From a checkpoint of a small transformer trained on Wikipedia: 6 heads of 96 (1 for keys and values), 69.8M parameters.
Each number is 128 + 32 x the weight over its row's rms, rounded and kept within 0 to 255. Layers, rows and columns count from 0. The size above them is the row's rms in percent of the matrix's.

# layer 5 MLP down, 576x1920, rms 0.11, rows 251-355, columns 192-255
size [ 99  99  99 101 102 100 103  97 101  97  98 103  98 103 101  99  96 101 103 100 102  98  96 102  99 100  98 102  99 102  98  99  98  99  97 101  97 102 103 100  98  98  97  98 102  99 102  98 100  98  98  98 103  97  96 102  99  99  99 102  98 100 100  96  98  97  98 102  98  97  99 100 100 105  99  98 101 104  98  97 101  99 101 101  96  98 101 103 101 102  99  96  99 104  97  98 102  99 100 100 100 105 103 100  95]
[[125  57 110 115 138 107 183 131 113 137 154 146 105 108 136 154  93 142  73 161 134 148  41 209  91 157  72 160 146 137 118 159 110 150 165  75  94 128 149  98 155 173 136 106 159 180 159 105 141  86 148 132 108 150 139 134  84 168  82 126  98 102 113 110]
 [125 163 137 104 155 164 116 142  90 124 104 114 177 118 135 129 149 133 141  92 153  92 124  69 135 153  41  83 137  94 114 155 100 163  95 166 138 136 101 148 118  78 110 143 110 129  73 146  88 107 128 152 127 135  54 133  93 185 199 110 144 128 168 237]
 [142 158 169 156 154 143 150 112  74 101 125 113 158 102 119 114  95 134 107 142 109 128 130 133 132  61 160 115 161 179 102 149 154  91 146 127 212 111 102 146 184 113  71 147  83 164 120 151 102 146 135 109 151  82 155  66 146 141 136 152 134  96  81 132]
 [ 93  61 101 111 162 128 103 106 137 170 181  92 137 122 121 129 136  96 132 170 165 158 148 111 154 147 140 149 104 190  98 139 111 110  75 154 134 137 152 100 141 169  78  93 133  81 133 155 140 108 114 114  75 151 109 127 138 138 140  73 122 138 178 137]
 [106 110 110 139  83 126  82  97 124  80 176 165 129 128 164 185 124 112 112 110 144  61 178 111 154 136  99 125 116  43 123 156 132  78 127  82  62  94 193 163 176 148  86 132  97 168 128 122 139 105 132 127  71 108 117 123  90 134 101 139 106 106 174 186]
 [122  79 150 129 121 135 152  82 152 130 176  97  93 128 128 125 178  75 145 149 122 125 174 110 197 143 107 144 109 158 166 139 110 115 110 217 134 120 112 151 104 140  72 129 147 157 108 154 194 124  47 164 124 133 121 108 144 116 127 182 182 160 148 198]
 [ 81 127  87 151 135 129 109 142  73 148 157 132 129 140  95  99 110 129 138 153 154 137 133  50 148 153 137 148 108 199 171 196 112  77 142 107 149 155 161 100 125 177 150 153 119 117 121 163 165 137  95 147  99 163 107 118 157 152 113  91 151 221  92  67]
 [131 147 122 145 143 115 162  95 159 149 197 181 142 149 152 117 134 117 156 114 127  92 102 132 124 178 197 109  82 112 124 190 171 151  97 128 110 118 126 140 146 145 124 144 102 101 132 141  83 148 109 169  75 104 132 110  79 143 177 162 158 160 138 151]
 [150  96 136 143 148 138 113 114  84 124 143  90 119 155 227 173 109 125 120 122 153 136 149  95 188 140 194  99 113 140 184  78  94  75 142 144 115  68 156 162  97 137 122 158  90 139 188 142 128  86 124  73 150 140  76 131 148 138  62  99  98 171 118  97]
 [149 152 186 142 111 129  69 109  55 144 113  92 169  88  64 142 127 121  39  94 134 147 185 161 125 138 124 127 142 175  90 109 182 154 180 145 141 124 132 126  95 109 183 117 147 151  93 139 135 111 128 199 178 114 112 161 138 173  97 162  96 110 118 100]
 [ 66 164  84 128 135 199 186  67 148 113 134 107 134 154 118 140 191  84 118 128 164 129 130 111 138  74 161  91 132 165 169  83  81 164 133 184 139 152 187 142 152 120 109 118  74 112 131  93  52 121 181 155  72 103 148 154 148  57  91 177 170  97 129  74]
 [150 132 132  68 105 105 127 158  89  91  97 119  72 136 156 113 147  65 123 128 122 169  96  59  88 123 123 101  97 147 176  78 159 114 116 181 133 201  97 150 200 101 144 113  67 113 128 166 121 136 131 148 126  88 123 147 119 106 115 127 147 158  75  97]
 [139  73 155 163 128  74  84  98  97 105 135 124 154 127 106  94 132  79 124 150  94  96 116 149  91 113 102  72 140 155 118  84 156 149 137 161 108 120 139 152 110 130 108 177 135 171 143 157 144  78 181 166 132 143  94 172 149 102 104 113 124 145  73 121]
 [141 127  91  99 128 188 108 143 145 196 172 126 111 101 139 132 148 155 109  97  74 109  94  68 138 129 156  99 118 126 121  28 168 110 106 109 134 172  91 130 109 160 174 157 114  45 137 101 110 105 104 142 152 136 147 153 197 142  63 132 139 163 135 112]
 [101 125 147 132  97  99 131 181  76 145 106 177 147 142 111 132  54 134  89 149 153 174 105 169 113 162 196 137  72 108 153 136 110 143 152 116 130 106 102 120 116 145 126 115 180 128 157 102 147 159 138 147 123  80 129 115 162  89 122 164 143 113  91 121]
 [107 118 149  99 182  77 101 106 101 166 148  68 215 119 106  93 137 141 127  60 141 187 109 150 169 128 114  88 127  76  84  89 178 195 142 155 139 174 138 141  97 185 155 164 141 121 136 118 154 180 134  85 134 152 101  76 105 177 176 146  60 108 124 159]
 [113 104 122 108 142 201 126 119 140 126 145  87 203 101 139 153 115  81 126  68  98 129  75  88 104  82 142  77 139 107  90 126 227 153 148 132 198 122 108 127  74 121 122 199 168 105 175 132  72  98 134 153 117 127 113 160  78 102  81  92 100 129 113  94]
 [214 128 134 171 143 167 171  92  98  94 123 163 107  93 134 125 120  77 153 129  97  94 154 131 105 121 110  94 198 108  85 156 109 179 117 157 161  76 139 151  99 115 126  91  88 150 114 178 143 125 125  40 128 146 130 174 153 100 130 147  90 155 119 180]
 [143 135 137 102 117 117 106 187 103 133 139 134  56 146 152 109 142 123 129 135 121  86 155 202 158 125  73 182  83 134 156  94  97  67 195  85 167 163 164 168  86 148 123 189 123 149  52 159 124 132 113 119 112  76 118 153 177 122 118 133 100 136  99 124]
 [ 83 115  86  51 145 148 121 113 202 163 105 148 127 176 145 105 124 127 112 140 127 125 108 105 186  74  84 171 193 142 166 133 119 153 154 199 108 116 133 131  80 171 138 135 122 130 120 104 145  95 120 161 126 102 119  73 134 124 115 151 152 162  18 213]
 [175  85 154 132 131 112 148 130 123 125 128 117  89 147 116 121 161 154  80 131 133 119 163 183 141 146 141  97 164 160  85  95 143 163 162 125 152 133  73 131 133 143 135 112 174 113 120 150  97 120 120 216 190 114 130 139 133 108 132 180 109  53  93  86]
 [137 180 110 132 134 193 129 126 125 113 128 146 135 156 152  71  93 191 103  92  99 136 153 140  86 118 149 130 140 136 131 176 107 128 154 128  99 162 149 115  63  97 105  87 175 135 130  94 174 117 128 135 133 121  87 147 119 114 105  94  83  99 118  68]
 [120 110  67 122 175 161 146 210  72 102 150 178 139 172  83 114 113 101 102 183 104 178 118 111 155 144  56 108 163  83 151 147 144 118 140 144 113 108  88 135 117 182 150  93 124 109 149 116 119 108 132 197 160  82 157 130 150 138  92 111 106 103 127 120]
 [ 97 198 114 182 123 113 148 114 114 142  87 102 134  86 164 116 141 148  92 139 110 127  75 220 156 204 105 161  61 175 163 174 151 113 134 174 120 147 140  99 162 153  87 103 127 105 154  75 113 129 142 125 186 122 117 129 152 173 115  97 163 198 146 158]
 [ 96 156 134 134 156 106 143 117 167  64 120 112 190 189 125 178 121 167 137 113 118 107 136 117 201 156  98 135 114 150 146 152 139 122 158  70 132 131 130 138 132 121 151 161 141 151 116 130 142 163 105 146 119 158 155 120 108 115 124 129 137 137 176 125]
 [116 155 197 106 168  73 133 113 120  77 126 141 103 164  95  97 150 163 121  87 184 189 131 151 123 193 130 133  98  82 139 122 123  95 165 143  95 132 112 147 104 138 195 189 151 136 122 129 156 108 142 158  99 159 118 179 153 158 136  99 128 112 153  96]
 [131 109  99 106  65  99  94 132 160 123 124 144  76 111 110 137 147  68 144 131  97  90 109 159 107 129 140 111 143 146  46  86 161 128 114 183 199 140 130 106  93 110 117 149 163 179  64 141 123 140 185  69 139 137  88 116  68 147 125  87 132 124 165 116]
 [ 95  77 119 137 147  96 120  56 123  89 150 166 170  80 115 132 143  98 187  89  89 140 177 163 127 155  96 166 127 130 164 108 120 175 127 131 166  82 111 120 143 172 150 142 134 128 115 104 121  74 137 141 127 122 134 155  90 144 128 100 108 102 143  61]
 [ 42 164 175  99 136 118 157 158 116 156  85 137 120 156 155 138 120 139 107 143 123 201 113 175 103  83 125  83 143 184  84 122  98 120 165 125 114 123  77 162 109 100  91 102 152 163  99 147 108 109 118 114  69 106 129 138 136 100  96 124 162 118 120 132]
 [149  85 113  80 124 127 142 142 144 183 122 121  74  88 151 135  81 139 121 114 149 173 140  97 108 125 172  66 183 113  89 131 117 131 158 129  83 113 121 102  82  92 120 106  78  78 106 132 124 137 195 108 146 225 105 154  89 160 152 120 117 139 116 138]
 [ 91  95 110 128 126 172  89 120 141 117 162 141 140 171 151 152 113 125 143 106  63 110  79 120 202 149 168 132 111 200 127 161  81  73 148 185  84  96 169 121 140 112 105 145 134  96 171 176 183 111  85 113 128 101 113 174 170 132 101  88  94 158  74 137]
 [134 116  84 110 159 106 155 207 166 106  97  67 128 148 154 133 131  95  68 129 120 106 122 105  92 131 101 116 145  80 144 106 126 131 176 127 167 123  91  95 139 114 155 145 127 168 184 134 158 118 100 128 113 122  81 143 127 147 105 209 154  83 129  98]
 [125 181 144 166 121 146 153 129 133 170 121 130 172 147 147 143 143 127 203 136 154 108 137 138  93 169 125 157  36 103 127  75 172 122 163 141 202 170 130 110 115 148 132 125 135  89  80 148 174 125 115 135 151 121 179  14 143 131 155  83 131 151 126 130]
 [166 104 124 170 151  69 160  97 178 136 199  94 153 123 166 141 174 137 135 196 125 111 102 175 149 112 125 192 140  92 168 114 111  74 139 163 123 129 136 133  88  95 160 101  90  98 120 139 120 142 135  79 132 102 175 106 123 101 126 186 182 107 143 103]
 [ 81 127 137 180 175 163 145 166 171 174  91 148 164 111  85 103  72 185 136  98 151 136 129  84 125 128  84 137 143 107 145 132 123 148 151  99 118 148  79 141 184 168 147 145 144  91 151  75 167 196 164 161 139 157 156 153 153  90 145 161 121 136 116 170]
 [153 103 120 188  96 111 164 110 105 115 132 170 124 136 168 123 162  96 105 163 111 119 118 125 145 138 187 126 124 150 139 101 168 117 182 116 176 132 103  84 116 123 161 126 103 168 151  93 110 112 142  92  83 135  86 171 174 116 137 138 122 118  35 154]
 [ 56 113 206  97 100 131  95 150 125 109 136 117 133 123 169 173 140  88 116 129 121 149 133 145  74 139  67 126 139  94 136 164  82 135 132 211 145 144 109 152 123  91 157 133 143 137  80 100 152 178 172 117  64 105 160 141  61 154 132 107 158 148 138 134]
 [148 141  99  97 126  96 133 179  53 127 185 150 120  83 138 163 112 115 134 166 107 125 171 100 101  87 140 105 168 119 119 119 151  74 134  94 122 183  92 166 138 119 138  86 111 119 103 102 110 147 136 132 118 172 150 153 144 134  52  55 128 144 172 100]
 [121  93 134  76 114 216  97  71 113 145 155 137  99 114 102 131 117 182 213 186 105 145 107 129  78 135  58 146 129 117 181 163 111 166 112 102 140 128 144 145 155 102 132 197 158 168 135 170 156 160 127 181 123 107 124  89 127 151 110 121 171  68 150  99]
 [ 62 114 169 126 167 143 124 134 205 125  60 146  91 189 176 169 167 102 142  83 150  62 167 142 111 164  68 136 162 112 127 106 128 130 137  97 137 137 164  97 145  83 130 168 108 140 188 125 116 149 147 120  59 134 109 113 196 119 130 166 147 173  14  53]
 [167 167 153  98 127  99 138 182 110  97 119  95 153 141  95 133 138 122 171 124 158 171 149 184 142 187 196 174 131 122 114 127  99 136 153 170  51 122 142  93 107 176 119 130 145  78  73 109 249 135  99  83 142 129 125 152 152 148 147 101 153 132 153  82]
 [165 197 118 173 196  84 122 110 146 151 175 123  85 119 121 159 151 106  87 114  99 149 153  98 129 146 167 132 185  77  72 102  87 133  59  82 154  97 182 120  88  88 152 143  88 106 130 126 111  99 153 168 123 140 161 133 163 157  93  80  73 116  59 167]
 [124 157 154 104 129 170 118 122 115 102 128 144 145 139 116 148  96 138 170 138 109  97  68 122 119 153 126 186 132 130 133 120 143  76  90  70 160  97 142 109 136 130 168 102 128 146 172 175 184 176 100 113 145 110 139  68 138 129  88 105 123 149 170 164]
 [182 155 161 146 138 117 113  89 193  83 109 128 173 195 115 150 136  95  68 125 158  90 146 175 156 133 136  90 134 158  52 145 105 107 106 128 132 121 129 118 164 110  95 100 112 138 155 122 169 149 100 122 124 175 151 195 156 163 123 199 188 150 107 121]
 [193 141 185 133  95 112 133 149  93 176 136  96  98 156 133 105 120 145 160  92  77 183 132 120 168 110 160 175 127 105  91  69 153  82  98  83 112 118  98 102 154  96  95 126 177 114 131 153 190 149 129 171 120 104 170  19 123 182 139 131  55 129  59 103]
 [140 193 172 200  43 216 164 185  92 164 149 133 225 121 134 138  93 153 124 133 104 113 162 163 110 127  57 112 110 127 179 119  69 115 141 172 136  60 128 171 134 148 178 117  84 203  87 144 109  98  67 148 181  69 167 135 133 107 109 158 158 156 117 140]
 [155 161 142  92  60 138 136  49  77 140 104 106 111 112  98  77 124 136 161  88 153 108 114 133  67 119 139  70 132 135 104 172 119 108 106 101 109 136 174  97 181 161 161 128 131  80 103 102  97 126 164 135 160 122 144 114 117 182 169 119 108 115 149 141]
 [158  97 157 101 128 171 105 154 179 124 113 147 110 148 154  88 152 118 144  93 130 169  48 129 132 146 172 166 106 139 168 134 109  94 145  93 161 142 143 105 159 151 156 128 110  73  59 132 114  57  96 170 175 125 124  70 131  69 163 101 160 111 173  73]
 [152 154 113 129 127 194 118 163  75  81 137 132 148 126 103  94 109 133 159 130  93 166 124 114 111 114 149 110 167 148 128 158 138 167 125 119 134 154 143  53 122  83 126 107 112  88 146 183 122 124  84 234 133 134 146 149 106 166 171 148 108 189 110 134]
 [146  97  91  80 138  64  76  98 153 152  70 132  86  84 153 115 114 130  75 117 168 138 197 131 106 160 186  70 120 120 140 142 153 129 134 100 138 141 114 153 105 139 136 142  54  98 152 128 147 183 146 116 125 143 163 137 102 131 126 120 126 159 176 207]
 [ 82 120 122 165 157  84  75 131  93 155  81  90  93 150 148 142  93 113 117 135 143 120 112 125  95 121 176 147 147 144 133 130  93 138 109 138  78 106 144 160  95 135 140  81 129 130 180  97 201 108 112 176 113 142 126 139 133 125 145 109 117 131 132 121]
 [157 106  90 117  49 173 147 156 111 176 109 150 134 162 169  64 142  96 139 159 141 146 110  65 113 109 145 131  88 105 150  72 129  50 110  94 160 187  99 100 132 124 130 154 129 149 211 108 152 149 140 124 126 151 144 144 125 177 133 128 138 118  66  87]
 [ 98 110 145  94  82 141 155  56 161 123 117 152 142 121 125  93 115 124 112 146 130 140  53 105  52 172 175 136 126 107  84 131 148 173  75 150 195 144 131 120 129 128 107 143 181 128 204 118 139 117 116 117  65 114 157 132 124 120 159 117 134 143 148  91]
 [149  47  82 140 122 140 139 164  49 104  98 176 175 108 156  95 147 129 145 104 145 149 130 156 139 128 103 152 122 153 148 139 162 123 160 154 144 169 122 120  49  91 156 122 160  76 106 195 132 141 149 111 152  68 150  85 153 116 125  59 104 111 131 145]
 [143 167 118 161 181  47 111  90 151 126 135 111 203 116  49 181 156 144 157 156  81  82 135  59 119  78 135 176  50  82 124 192 165  87 139 139 148 105 133 122  51 124 162  95 125 168 139 147 121 111 136 123 145  85 145 152  78 148 163 101 158 163  79  98]
 [124 164 107 114 160 140  63 241 109  88 154 123  88 152 132 127 125 208 131 137 156 139 112 134 125 102 148 122 115 144 116  79 118 143 108  64 125 151 121  72 166 109 159 142  88 120 121 118 105 154 113 135 128  75  82  99  84 151 113 188 103 120  67 124]
 [ 99  93 119 101 145 154 162  85 160 138 121 154 107 181 151 178 127 124 178 129 140 101 159 114 140 114  66  98 181 112 131 139 104 108 120 139 112 181 139 178 142 153  76 108  68 107  95  84 152 127 171 101 114 148  55 109 162  96 124 185 138  84 166 120]
 [ 78 114 157 179 115 161 159  66 120 189 127 202 139 147 176 110 140 101 134 151 137 155 198 100 189 141 128 100 104 161 143 145 156 141 139 103  73 155 143 144 128 133 108 134 148 115 149 129 143 122 128 159 205 152  99 151 114 210 113 135 136 167  65  87]
 [123 138 123 145 124 167 142 143 134 106 138  87 150 117 117  90  84  93 181 126  92 167 158 191 150 105 143  99 157 151  93 132 193 123 108 161 190  99  83 134 145 151 116 124 111 148  90 164  90  91 167 112  65 109 137 119  80 122 141 111 124  95 136 159]
 [ 81 140 121 155 105 130  84 153 159  85 128 118  77 125 102 101 129 133 193 129 105 128 157 126 146  71 175 111  16 112 147 104 107 157 106 108 131 108 123 117 107 160  82 128 190 116 128 100 163  81 117 170  93 150 107 113 112 140 163 179 123 141 102 155]
 [132 111 124  61 163  54 144  81 164 105 105 111 159  73 119  58 119 166 101 142 113 172 129 109 175 117 116 150 125 151 159 155  89 112  63 193 139  94 108 102 117 140 130 126 135 112 116 103 116 126 165 183 158  66 142  80 151 139 184 182 147 173  83 140]
 [159 159 116  88 134 131  95  97 142 114 127 131 150 168 150 111 196  83  73 123 129 132 125  81 185  95 113 177 121  82  78 160 107 146 147 138  93  83 215 169 192 167 151 115  55  85 109 152 101 170  94 154 142 140 129 103 142  89 125  92 101 138 192 109]
 [115 145 156 162 151 182 125 132 125 136 128 108 104 101 115 122  94  98 196 148 124  90 130 100 137 109  78 116 179 122 127 109 112  95 140  96 142 154 121 163 130 182 144 182 100 120 136 114 171  72  86 112 151 105  58 152 135 113 154 169 155 130 105 229]
 [123 165 123 131 154  66 156 165 101  87  80 153 177 153  78 107 110 102  91 200 149 104  81  95 158 174 181 172 122  88 155 155 130 122 150 161 138  75 147 122 156 169 123 141 152 133 166 147 110 130  86  97 111  64 160  76  99 123 123 113 120  85  96  93]
 [133 109 157 106 147 113 135 129 121 132 136 124 102 109 104  96 135 118 141  14 164  92  67 122 159 150 193 139 171 100 117  80 130 136 136  88  74 123 117 160 130 144 100  97 114 171 147  77 146 158 166 124 130 201 155 186 126 159 124 103 162 125  83  89]
 [110 109 171 177 165  63 140  97 104 116 118 114  91 131  93 135 144 116  82 115 127 101 121 142 141  99 157  89 168 124 139 135 126  63 138 183  83 116 129 105 134 140 136 185 111  99 147 123 115 128 114 102  79 122 128 140 125 164 113  95 123 122 171 136]
 [131 176 136 116  53  84 119 165 125 114  97  75 138 162 134 152 139 158  95 134 121 119 138 140  73 108 108 144 121 136  86 115 131 118  89 153 116 156  85 133 131 119 168 104 124 128 140 173 155 111 113 108 143 147  97 121 126 106 127  84 132 137  96 131]
 [143 121 127 102  88  76 110 108  83 116 191  76  81 120 169 128 154  95 123 105 141  80  90 146  94 128 110 137 145 140 154  42 110 140 100  73 131 176  81 118 123  87  78  91 112 138 112 126 153 139 138  98  65 102 137 140 151 140 107 163  92 137 122 127]
 [185 131 139  70 132 139 104 118 139 143 137 143 136 140 103  98  63 123 134 149 106 118 111 167 143 117  33 115 116 132 144 139 160 195 222 108 119 127  81 127  45  62 129 100 139 143  89 108  90 140 144  99  53 134  69 114 107 148 130 140 126 106 124 127]
 [188  95 108 130 136 113 166  81 172 159 105 118  82  95 150 227  66 198 101 134  84 106 199 133  90  97 107 151 165 149 163 138  82 159 166 159 126 123 121 152 143 162 125 154 122 130  91 160 148 116 145 143 100 110 147 111 104 141 126  95 133 101  97  85]
 [116 160 115  73  59 115 119 112  82 100 125 174 143 126 184  99 135 120 154 170 176 128  95 160 175 176 118 139 109 144 203 116 100 166 118 126 113 143  66  81 146 141 152  90 130 161 177 112 110 104 128  80  96 181 126 146 134 165 161 165 142 156 114 136]
 [123  81 138 137 104  91 109 118 114 130 117 112 149  91  96  80 136 166 128  86 136 168 151 143 103 162 118 107 154 142 103 135 146 137  43 125 112 110 127 117 176 171 147  68 157 135 150  98  89 119  97 206 105  73 114 154  74 182 254 137 143 172 158 157]
 [184 121 158 115 179 145 117 102 148 115  68 120 114 123 184  64 116 151 148 155 123 161 120 159 122 139 124 118 174 117 105 129 123 139 164  78 122 145 132 130 127 133 140 129 104 153 108 134 138 105 118 176 158  77 114 123 140 141 108 149 109 131 124 149]
 [143 136 142 151 146 122 109 188 161 172 115 100 140  71 192 187 107 152 126  91 104 118  79 139  43  51 115 107 122 104 118 154 129 168  64 114  97  97 136 147 160 130 150 169 140 136  77 185 172 146 162 101 159  77 176 108  89 145 118  81 165 113 143 125]
 [120 107 115 167 147 121 206  89 125 173 119 156 137  98 172 153 123 151 136 126 109 106 153 149 110 163 140 186  92 150 168 166 150 120 106 105 130 194 145 124 119 132 139  89 116  84 119 145 122 137 116 115 153 155 145 159 128 142 137  93 125 149 191 118]
 [125  32  88 175 163 155 126 118  81 120 102 114  78 116 150  80 118 134  81 120 124 108 185 129 146  71 192 100 135 115 100 189 139 102 167 126 144 133 114 126 124  71  82 163 146 137 156 138 154 108  91 113 136 145 139 158 103  57  70 104 139  97 141 105]
 [215 120 131 114 161 142 185 151 155 145 165  67 147 125 136 154 175 121 123  29 124 120 110 126 119 140 195  92 130 159  54 145 153 154 137 193  94 201  88  88 169 148 122 133 135  76 125 153 116 143  70 142  99 178 121  86 134 117 109 164 126 106 123 172]
 [115 146 121 162  88 125 164 124 173 116 137 136 117 128  95  93 151 162 108 158 177 137 144 170  88 114 161 203 205 112  98 105  78 103 138 162 126  66 179 135 178 115 118 163 114 146 122 112 167  89 137 130 138 121 130 104  96  90 154 118  97  82 113 148]
 [ 84 156 168 145  77  97 119 117 111 108 193 132 168 128 113 106 132 107 108 110 108 111  57 103 112 167 127 131  90 131 183 172 131  99 192 167 139  98 127 133 133 128 102 147 120 152 133 139 134 111 144 155 116 128  65 112 117 148 154 113 149 150 137 150]
 [192 126 161  92 118 106 113  85 133 120  59  95 133 138  73 174 117 146 120 167 126 150 117  83 181 151 104 105 136  97  95 106 143 103 126 122 110 184 128 145 186 170  98 169  83 104 145 104 183 114 120 102  33  57 174 154 100  77 146 147 169 198 180 117]
 [105 129 173 132 137 152  97  74 149 119 149 163  96  75 130  99 120 125  93  82 137 140 159  91 138 129  95 106 157 139 197 141  78 157 122 157 137  93 118 135 184 149 108 143 115 148 126 125 134 110 127 125 103 112  75 147 134 171 153  96  74 135  69 114]
 [130 113 151 164 177 106 118 190 128 182 205 147 154 151 119 141 121 153  92 167 182 129 102 138  99 110 116 143 141 160  86 123  60 122 129 127  71 155 123 116 129 152 167 203 121 162  89 124 113  89 126 128 106 108 115 116 215 150 187 173 130  55 115  99]
 [122  97 198 119 134 165 106 109 117 122  77 120 175 223 126 204 119 151 148 150  98 130  78 198 103 117 115  97 106  85 163 128  56 140 165 139 116  78 113 143 218  92 145 148 105 109 155 144 205 133 107 139 107 187 168 151 116 101 175 124 164 126 170 145]
 [127  89 137 105  77  84 137 181 127 141 154 104 161 122 111 102 113 152  73 177  99  97 176 122 100 148 102 175 138 122 175 146 118 123 100  75 159 106 148 152 130 121 135 156 125 155  84 146 113 105 130 115 131  99 109 112 198 139 142 175 121 133 119 181]
 [171 130 163  89  89 160 139 104 174 125 129 163  98 170 139 115  70 149 108 138 133 148 180 177 118  96 132 127 132 114 133 183  80 181 137 107 128  74 124 139  84 145 176 122 122 103 129 150 175 123 156 113  81 104 160 141  81 149 197 150 171 133 120 112]
 [ 88 129 155  96  98  95 118 147 169 128 123 109 136 124 154 122 185  58 132 118 124 117 125 104  78 154 148 126 125 179 135 119 159 131 180  98 141 116 150 158 149 134 125 104  77 115 201 120 133 167 152 174 113 141 147 144  64 127 118 182 136 125  76 176]
 [ 81 205 116 142 131 140 150 130 113  62 102 170 147 137 142  87 110 151 131  82 135 118 168  72  93 151 119 166 157 123  85 152 138 165 102 159 122  92 139 147 131 105 115  78  97 135 156 148 123 118 131 130 177 115 169 165 122 133 149 128 105 107  82  84]
 [104 163 161  99 199 179 136 173 121 115 105 105 100 104 110 111 141 136 139  60 100 134 204 118 107 148 106 126 132 163 123 110  81 107  92 220  96 182 126 134 107 156 178 144 134 135 138 147  87 147 151  95  98 127 125 152 101 147 130 137 134 114  97 147]
 [120  61 103 137 105  87 152  96 156 132 131 135 127  91 185 170 136 101  63 155 100  67 146  52  56  79 152 123 173 136 202 154 114 150  82 188 102 106 146 104 116 140 126  63 108  87 129 135  84 107 148 116 160 178 148 115  80 179  50 131  88 103 139 131]
 [121 122 150 130 106 192 133 112 150  88 100 117  97  73 141 116 106 179  93  51 134 122 154 124 186 180 116 189 126 136 132 153 160 134 145 115 103 107 116  93 142 175 106 176 149 160 125 163 126 106 181 109 131 109 145  86 136 162 137 139  72 108 176  71]
 [164 168 141 137 107 115 189 127 115 165 176 146 119 145 138 129 116 143 146 114 122 147 158 113 170 141  65 110 150  96  96 140 106  93  95 146 152  95 163 150 168 115 126  28 173 167 117  90 108 123  77 148  68  67 133  97 128  82 143 147 172  92 149 118]
 [121 171 128 107 186 126 120 181 118 136 120 133 153 170 127 132 166 200  95 155 170 131 130 148 137 140 129 144 128  99 113  99 144 122  91 122 152 116 142 134 141 123 173 134 140 166 101 144  92 108 111 155 137 134  86  57 111 163 159 156 110 127 141 108]
 [151 202 134  82  98 113 128 119  91 135 129 143 116 129 163 139  79 115 152 140 116 125 103 160 167 104 103 111 198  97  64 128 167 113 104 102  94 180 114 117 161  84 128 134 117 204  77 136 101  92 139 175  87 117 118 116  91  99 211 185 117 167 151 169]
 [ 73 159 178 117 150 151 103 144 214 176 118 120 119 111  69  99 118 105 107 123 111 173 131 127 108 131 183  83 118 148 122  88 155 153 130 144  85 145  80 101 152 150  88  86 128 162 114 150 146 135 129 124 129  61 133 100  69 159  78 126  94 148 168 134]
 [170 143 127 135 132 110 161  97 111 104 134 116 173 156  63 105 105 154 130 119  53 127 120 120  62 152 163  68 102 139  57 176 182 119  87 125 128 140  77 132  86  96 122 168 130  86 167 150 136 133 109 136 213 131 118 132 171 121  99  89 108 156  98 196]
 [132 135 147 126 101 116 162 198 133 132 127 138 119 128 105 165 126 162 189 129 109 117 132 151  27 118 122 181 134 128  71  85 158 139 122 130 112 106  60 106 155 162 134 122 145 126 111 171 128 120  78  67 171 110 165 127 157 170 133 150  88 149  49  94]
 [ 57 136  95 119 138 131 154 130 142 154 107 128 124 163 114  93 107 190 171  74 104 131 135 126 149 114 126  80 139 149 153 181 130 166 116 129 147  81  93  75 186 131 130 203 118 142  58 105  61 179 123 123 124 123  96 150 112 104 163 137 115  67 119 130]
 [114 104  98 145 150 172 148 130 142 111 117 115 131  99 128 129  98 150  62 148 161 137 116 123 157  82 105  64 155 181 108 107 118 163 117 119 155 158 134 193 148 128  84 123 100 130 171 107 221  90 116 149 189 114 158  79  74 137  67 112 142 133 186 124]
 [140 135 101 123 130 154 130  83 129 115 107 138  87 131 123  84  90 154 133 129 148  83  73 143 172  55 119 145 178 117 115 141  66 166 150 174 155 112 120 130 145  51 124 136 141  88 172 172 122 169 163 183 137 143 119  81 165 103 122 117  79  85 130 167]
 [111 149 170 137 189 139 168  82 110 139 133 154 120 111  97 127 114 118 127 159  89 111  92 206 146 148 173 162 127 124 104  74 141  66 213  82 158 179 121 128 114 145 155 126 137 123 133 139 149 112  92 131 155 126 119  87 153 160 127 136 129 142 181  80]
 [137 154 117 174 146  82 102 118  63  98 101 154 152 114 147 134 132 131 164 104 115 163 115 130 113 112 119 140 155 141 155 168 112 142  99 181 163 152 130 107 133 135  99  97 152 163 102 143 147  88 169  96 140 106 150 193 152 145 101 135 121 140 169  89]
 [108 137 161 152 196  60 121 142 123  62 112 116  84 130 111 205 150  75 107  52  97 124 132 119 157 124 110 129 144  81 122 132 120 107 104  91 164 209 142 131 117 131 116 156 126 193  81 138 107 158  95 143 142 195 140 109 151 148  98 106 156 145 153 141]
 [108 101 132 143  78 148 213 177  89 172 181 158 148 120  85 148 131  96 133 115 155 114 142 106 136 146 124 174  51  70 134 154 162 138 144 134 106 125 123 143 166 121 187  89  83 126 132 121 148 141 140 169 164 135 134  99 181 136 134 149  97  91 147 144]
 [ 96  91 134 179 132 113  89 100 129  81 163 118 130 141 176 155 163  48 137  47 156 143 121 148  89 107 119 124 114 134 146  95 182  77 160  89 141  82  93 199 104 143 147 150 139 105 150  70 144 179 181 140 134 108 107 108 144 114 191 163 147  56 102 117]
 [147 126  82  63 102 186  96 121 192 161 128 120 141 152  79 146 149 129 124  98 130 125 102  79  70 115 118 169 118 131 150  99  86 178 145 155  79  97 119  85 142 196 153 166  99 115  73  75 126 157 201 103  66 137 101 159 111 162 160 129 100  88 144 122]]